{"n_layer": 13, "d_model": 256, "n_head": 4, "n_kv_head": 4, "head_dim": 64, "d_mlp": 704, "vocab_size": 648, "activation": "geglu", "norm": "rmsnorm", "norm_place": "pre", "norm_eps": 1e-05, "positions": "rope", "rope_base": 10000.0, "rope_fraction": 1.0, "qk_norm": true, "attn_scale": 0.125, "bias": "all", "tie_embeddings": true, "parallel_block": false, "extras": ["capped logits"], "init": "uniform", "init_std_qkv": 0.0312, "init_std_o": 0.00613, "init_std_up": 0.0312, "init_std_down": 0.00369, "init_mimetic": 0.5, "optimizer": "muon_variant", "lr": 0.00292, "lr_mult_o": 3.0, "lr_mult_down": 2.0, "lr_head": 0.00663, "warmup_steps": 0, "schedule": "cos", "final_lr_fraction": 0.1, "batch_tokens": 32768, "seq_len": 256, "doc_mask": true, "train_tokens": 180900000, "steps": 5521, "dataset": "wikipedia_en"}
Each number is 500 + 50 x the weight over its row's rms, rounded and kept within 0 to 999. Layers, rows and columns count from 0. Numbers have three digits each. The size before them is the row's rms in percent of the matrix's.

# down: layer 8 MLP down (transposed), 704x256, rms 0.163, rows 0-30, columns 128-191
# gate: layer 8 MLP gate, 704x256, rms 0.0831, rows 1-31, columns 128-191
# up: layer 8 MLP up, 704x256, rms 0.088, rows 1-31, columns 128-191
down0 097:514401537563532517616483488540518466482536476622524374449464424474449564489495527480484487483478407494489465559465462431497508410515510470601432429470530461473544516550528602492498448526419494
gate1 101:510554419463483434462569508507476548465576533505487524599534487505435483520509573542527588418494596509503519484437520440554539458441454444494411499497522479481543483579564496459433515493475519
up1 103:507469572487493435545544455612583503424495491486472548477426520473508435548475529386445472502525476458534521388401449458509474496481488563534454432514460524541543470498532474483470556441574497
down1 101:573520532463515538558457471472534462515558419500459560433449448462560512450542617485509576443520569543574589570510526471534510421541539530542472475446523458563579508489514533467433395448537600
gate2 097:494475485477561468500463465489515506499503543490485529627541464567510618527428515477541553515509420515489535561568451456575491454449402440599450461420521570520509488508443551457617494437526425
up2 100:504530522515484474524570545479519405375530478514466502497489555441486574567427474395403487558567590465604548483553564527408466482393481491461516508554565456539504434521421473411483553523492484
down2 102:496448509528519457511509403495560517508436469572491476558501545388508544498418522444504446511491480585530577449436497409455509544472484495521488514460485549567522529550586530508528403475408491
gate3 097:519517465484516582560550604590589446455555421537545521578504446476501594495514473507530470470495488471580437465444535514554446430448559534476482530508517453517575558574557512560496497479459493
up3 099:520532499542430562537421455591507516468568493463501532500465522450534497466499425494509505595491520468476489449442562657476524430487463456525545558525439523515565544588565513451395471491556480
down3 091:498454524574526475533529571443451526572460562480561530496484520527476533448466512451516541455558507559547515380469466474567495452535570571481511443454439402552512427542450491499459451594628458
gate4 098:495508453487413476575518606542519572408458516463518489472418546518401491484479501444482496458455459452495528507467463513499515515535474498544493551588483534479430462527436495550412440539365528
up4 099:516531474426425657589504490599566536551401425474469484478518551528381415448482439499468517462513466417443510520443474496559580455509475416536620584473486447468473421506417520418551490521358538
down4 095:495446536459439557580529458485445523476520482496454480532527462523631465551412586581457538518461537472485504480505483482499516541504473594428527478464507532553551507511550491489430460445574519
gate5 093:497427550527559520464475438561526580435482489450541449584597544486533552513619510503490546614473470482446492480469466529544577482555446484391467521478561468548440523511499500639459478538524465
up5 106:544487529502536484505534540522562532419519608500577459480546494497540503555447485547544469585444515593448462474479544569443470524420610496551500439464518448527550463485460508512511462532514526
down5 104:562571475468419548437469471560534515503500531415526578520522390487565427550570531436472480499496512464435539587587542512419520470473488501473461484507528502511477527604476524549501488503615464
gate6 099:516494515595551510504460482499389558492522496526533499515480497482477483410556483443603568475459487461462518533515434547495522531443545481494512360464567525483493492524579463440515449475561377
up6 100:464483497517554480496587505403448460504500514411455444518537503508544474430547584373519479492508491479545504489577409415499647500490482560477533519503448541466498414429569529474395488482466453
down6 104:478430507469529504460509485529559558488466532479521459520455479578576463541534419493454468537456477444527480528546507449502495630493496468609480501429540478540557537536501545530536579542588418
gate7 097:423508531494535514517480521416578468344485467496436567501502460479512573546485557535499454540467480454487469519490500494536531481518469458510591493513544524377517500456473443482535504506394519
up7 104:452594622509487522466445392464459489470535464468564475555437419506548469505433436579451528516570505518502517480520486553525539508438487549562550554404495452427461460554528404500475606499437496
down7 102:552525506458556528519547543486552483478541526466547446500472437537598504450589469527616362431485559492469483478507582518567523465481549602516454511497528564510516565526530459515416507471542529
gate8 102:555496523491435513510515568423428555475492377482591488497492487498488430468566528460552491500586530543468615552444446545395476487413398535509517521521632484471531487493553489594532431557498486
up8 101:565440500500472449434492438421605494415468489488485453570464513600503537625437470477467452497404540429532545502432503493451509494412526451456377531471504525473473451465532538458480558468510439
down8 097:476405491464453552508522453547486457507542467558525521515373566507579381517543460526475463548509502513534494463535515477452552547522517498506498540552518594539427466459538488459506511495514533
gate9 100:434452572416612619463448511559472519464387518569491512487491458568543458562475469544535500449525465518481472522356514498532424587502515504504437485529579501491448500500485523434494541487471486
up9 100:513387518512578536564465517503544512549558424519530520492412505519524485506459418474517413463431378468489510601456523456540443496466554478521474507496587460496413584418535585493483470495441451
down9 100:476489522449465572443504599427449483536589495452465487419484467462487436651517529457470579557500597501447506482519559458521432462471520509553604536487568491437469430527407563493520470494510548
gate10 099:484533505442449521596462568541533511483491448496482590421487450498585503524469477485540586501516493454547547535521542548469440456490495417506471467546523528452451616458526480440458470514496514
up10 109:488547645503529442462419535610468498497530487487551550465503459474581490498433419514432438477454519541462555491498525552501526512549413471455512395599469541452422505472495521502459550531404506
down10 105:443510454506421475530520523584443586473501430464471516472504429451444509504449515487497435510526503509477392430553537569512596537508679530439504410473449464380518485448518539506498608447363494
gate11 092:557469514531514520472438458523468493428552433414508428488541548433482492610548501547442525514582544474542592577522527487450487478490430458546423542456540600406491419518554588513588498460496476
up11 100:438449467389530441580513424561527467519572512508443479432495442585473490468433402545468453532530425465565527472412427541404404525538485481527501540436412521471547510534504527442499554444529441
down11 098:531474571429401466469537540494521582484499482543574566560546470486501464523487593542511513529418448524524480556532472553542590545553575547484491487579487510535439400478457525558454511514537488
gate12 098:446518453536496503470455513564627479655391555492461486516411489532534611467576486551512568537562485514396424418434515429468525446542469402427596498535491584565486522423518609554480526402493577
up12 097:491440461435517478544425451454494500472454341508520547553533510479494505434446510583428401499397542450467453535494511555538536489533466494551495475487448506538469469460488420560441524510525519
down12 102:489503512477540501563502494490563554497570504549543449608555474534451458569540555485471543516451521541458502457519460530486480493489451442486493558509512537433561574482517527460434502524523516
gate13 094:472498556437508506578420499479499568580465456538549510572441531452519633548566482530532509450407528457467467512467364576436470503461482427546500530434460501525556457502522525602544481495544553
up13 099:468496467539511424435488474479461584529459507547458463456564478510503494532496532484517469471505538470506555531496573466473585448504549488543500524523496472562352578605491539471459539500517461
down13 096:447538489442522491488544468434447492466492540597534543471483506452458419457588535502520520537503518502454513453460366544471459494508449535508501492425413479563462429510499584482457512459451549
gate14 099:535478473496513519511545505486443528509456536495493459418482514544554519547446505542393580494509528404510493457515567559473558517466523433499446549476519577500457556505474621569519507458428386
up14 096:433559495471468472466541468552489429578465469504571538485574487475459563639505473445485574396562470630517573544508480579509546501522449552528570477553483490439522523517522457476535415538534451
down14 098:497384543483470516486539465409499519513535503480596426503567487531486472554589536458475505559538522474602455485468483494551488530475525389546477469453599472471447539524400530488470542466442529
gate15 102:452482439577438562463435503447556491525482545428520441432467517520530548563447479540577458480446441550507523563493539466484473529626541477489464489542528494540527462434585608517485383492473512
up15 099:460498426454465456434518489561481464551490432530422483482419474595520575517487589442511489448515464524484533574499439433603537564516469451458520494541549483440579475528523558524493520603492416
down15 099:469494558457466570578470438458547549406517520509474501482537420415492452495481512487555477437552482541510543539565587572398501511583504561467478446565521475553468508517490463577429558419427530
gate16 098:445558582506546517524503546395492535435432532473444450447482537475528514573430494553486451577520431526531504518516563482530529544522561474582419557412569468545375511558552488502485422480475458
up16 100:526522555517563535585474423457457449483563492515406437577428470568442417478509429510574477457430479600450525470506541510466482475424532477513476541547449557578596497495478385530565512476417526
down16 101:495571597489450539440534475558442573503533415479443508485539501513503547461502418455525563513479504513436555498456457458433537542608511490539480467432533491537509498503496463573525386555478623
gate17 105:467495576585658475461488533444532480497503528534501574492460483474524448465487456508551446583538470492528570579500476470458471469428554518446511463552550550510432551483502499484540431428511451
up17 102:533483479499550477516557480397499537529594532511440563449420481564548527425480516575533537524461523572514638444479633494444518540443468518430509394420575456528499442497514508563524436539457533
down17 106:510518473528567472458497552504545461505474534540477482468452442415505552501460502471505532546496514482499556502451472494509463509513470545483524435484443506534505438523460511536551462423528500
gate18 104:577467566555413516599494442491409499515515421470583423543574562457546436528532468439562464568403565421481537514473469451506474436522601562497477520382425542542478518508553544489491573486431550
up18 102:512524565445457461462480490540518508515605399456557493540464589510591601470540450525514445548477463446506509458462573463526539466521555452532487500459510499449567509502635527499395545509493470
down18 100:524482477586492462513481438450439468517541418526448553525468499473547422519469496468583547447443514517499480492481513478391495576633536527503571446547487483470426488502506583538575419504550525
gate19 101:569437494506477545564422536491416501548474570511480502520533508473456482500507565549465468445532513544468423500508500486473529572472447503514463523539507517480569450523535522422549540508536588
up19 095:455554461600520529527377488507529451492569552470498511553438566502460552590420491512438473523464488486505533564545538579451460459405480533475439530442493467425450584509525403569522525507517529
down19 097:573511495550575536530458378516488460570506490502572587373527488479489524428577547462465571493527506556410566628489448488556435550597558457478551414488505467544536550418526505602517452513464504
gate20 100:515558564405524529487502480430448494459518526505493419513488533489528504464466541621593447447508461430547503573497469489498575506548597514469517460415490503456453419590503578562482463498468508
up20 097:451457413472584541493444549538465577462477505467484415441612570467469439421543506560481470563540509473533558489506485440553523431505617453476522507511487507507443556496514530526577558537502574
down20 098:513533452351432491506431415594497415491558521483544534581508545494446490464571553480532573581536491577517423529448424495538507563606551518518429527529471507451500457515463507586509472474520515
gate21 097:551506506539478367548440428497432568548440496515482504536492438398502490425510531552524379511502490530465463556519506489470442549476503522532489511587531519576464388469587519544530472487596459
up21 100:540444503492465361569519555387513579521501576494472536526442527363460418524532603498438436465532516491478523570491510512483489539406550558525514547505439507561489481548496546450545529445527598
down21 103:620489449556524470538477584530570514446468473479462436464425476458487512471404441508544415548455589538519529574450493471500569395528511429451479459484547438475530387559532598546597545504435421
gate22 097:493437474467503433592413519524479443408512514466557548573406502489482486560485555485507526545446561516492449534449490482564488443460491604574457424519478566531422573532533390503539540523544482
up22 097:498481593431527542518517494581454453526462549458515425481481465543520451442472535426528517477451523502479572460517433513548536508638544537566610513489478436444536472509560448468497452514421581
down22 092:553495448509372594565476492502536533464467525491524524565525501485475519517558449446420459427553528547489553526431507527418463561358530470596401475490472600472438515525506585586461595457570371
gate23 094:503512470441462474525548490463408510451453502546489500541465539521433415607575543611502417528591571492557582534615526430495560443497534461506481545461547506515511467642583521517564497411532481
up23 094:490471506459562439540542459559572461486527437479535461525560546436391491485513506473494500447536547503494509404549495530539498377483485481538535485525524392496407452403505552469521474524490518
down23 100:550582455497522431537492452517485474505420623437568523504517434487597498486477453534548500477475421503501457543525436585514560504537505520446497506485459485373395495418496461465506564481451581
gate24 107:536485505507481572566482483502522447469523609579556517480503483476443575517513560454457503477530551549546483516505424485505470496504541604448499490510451620472503623446445528494469570337548534
up24 105:472550509531562450499544477508485497463498553500498458456528383563471523445523485479551413469479508560505528494552481509554517524456499524601518442447693520507501442509515533569483561524475459
down24 102:379387544578487632532580433497522497487494577497371523493474478460416486528566516475397588455519491507422485511601504464475465537492517462489538594526591458450531497556467507535449497412517484
gate25 095:495500524499494499531497540508506432495520498557492585548518522501458602528545571470547512482456552505557434503506550542556569442546563466368547510446556593420484574482566460452501491575478444
up25 101:567510627574447530470497493524424480437614500617421535588486455468463504511489566529540458461481465520441538447508442404406537486441482554504555527416477476610510560480511496483533426530480534
down25 106:515484461458577568492544605535447524470481508483455515552556549441425472462468446503530416516477482537491467523508480582411475502527411461434538466506545488561530500464491485496537576511486466
gate26 098:499503525520505498401521601529535462568422469472484522486531510539453455581402424478453485493421442475460518461417556567497419555451490496574520608524546480478430516528652485490501520431408458
up26 103:531482543550391557474555475464437506483456466549582466561526472414466565533527453511563390475478543599461525522527406538524601543480533441506538528514492573512583480443437433600531483496509506
down26 100:490546469579290487528580517562495540463474484547545486439382571577456512478476483544595482486484499495559488555534515509537588529479530497480605510483436561529485480468429546497561542642640496
gate27 100:497503574488484444530429531498452405532506540373485556460525473436522453549448519425474454482528433534501537413524535438428473494596441485482549527523506573481492506547514497536545493412435450
up27 108:453611500515504576505496522487480494476479467467454511501469474481486523598446501480394512499423476595458475427437518465483511484498544512444526460523520439485574458476451437530528550478577528
down27 106:570510471455454462502439521405521453458493471533509484466542545498519517448517484494456467500475474581459503407503521516474468472625594509470533482517513512475551453563433574596540456447497590
gate28 097:489446439476505540470491514522495487479461472582596515451610492435558594447437505458594555421540469513572463478476517555439474424467495474525427495552471465461502533436644494562483457440483496
up28 097:451475528502503559476441477532537521435520489428494577532493496486519573477425544502530519514512517504415476511450539500520608491481570535428423518474553443522434497530539523496552529432539488
down28 097:496533509464483433557404408457553490426522535456560516502531566487461510475454437508447507460518512536488528552431563434476520490484588554461467542457437499570579462511558548526551479508415487
gate29 099:563476520517532491520488508415434599524473534519545416515384385502585577413448560403498412564522503577423486516490533458510400615439448515473525505587459496457459520481465542590513566394490477
up29 096:577490501530432537459528421513431461499461563388450625506464494589515454400530530536496493440469492581501440473427425405561529449455443517492454500439568541483564502589513468564405543577553587
down29 100:558366481456501488523500539472545443491559535509513512538443479565477450549442452510482455484493494485540591494485586509435543536584491547528523477533491483488447557466460557500616540460519517
gate30 101:517445509555469458522441517537507495578423454341492517483422497438498452520514522491493485504517520497512533578495520596501501488367518496559521520471475554432554522501620487454522564560460485
up30 097:433575492396468571454520611431500423523489489486494514497540495551614505534483532418469386441553452549540489480463611499511510496507544470474457471462465468499443450516575531412477590501504509
down30 098:458429516509640411495468504521537419436570534427557578561471581404463528470523584461412523571522448414428563519498550531470462491492467477602524464483513511376454495458472552518516538499533522
gate31 103:479550520603583500550528381534520447478551515507586430437487465498593555534464550515483497502612484459422461571514572520434522560466468566460530509510473380485573484550468429511551439522469522
up31 098:455506559558426539516477535531508559478603547533533407558569505444363564437538498481522494526538458496538511483568592471491509496453518493459466611563466489515492546561564512535496598502465403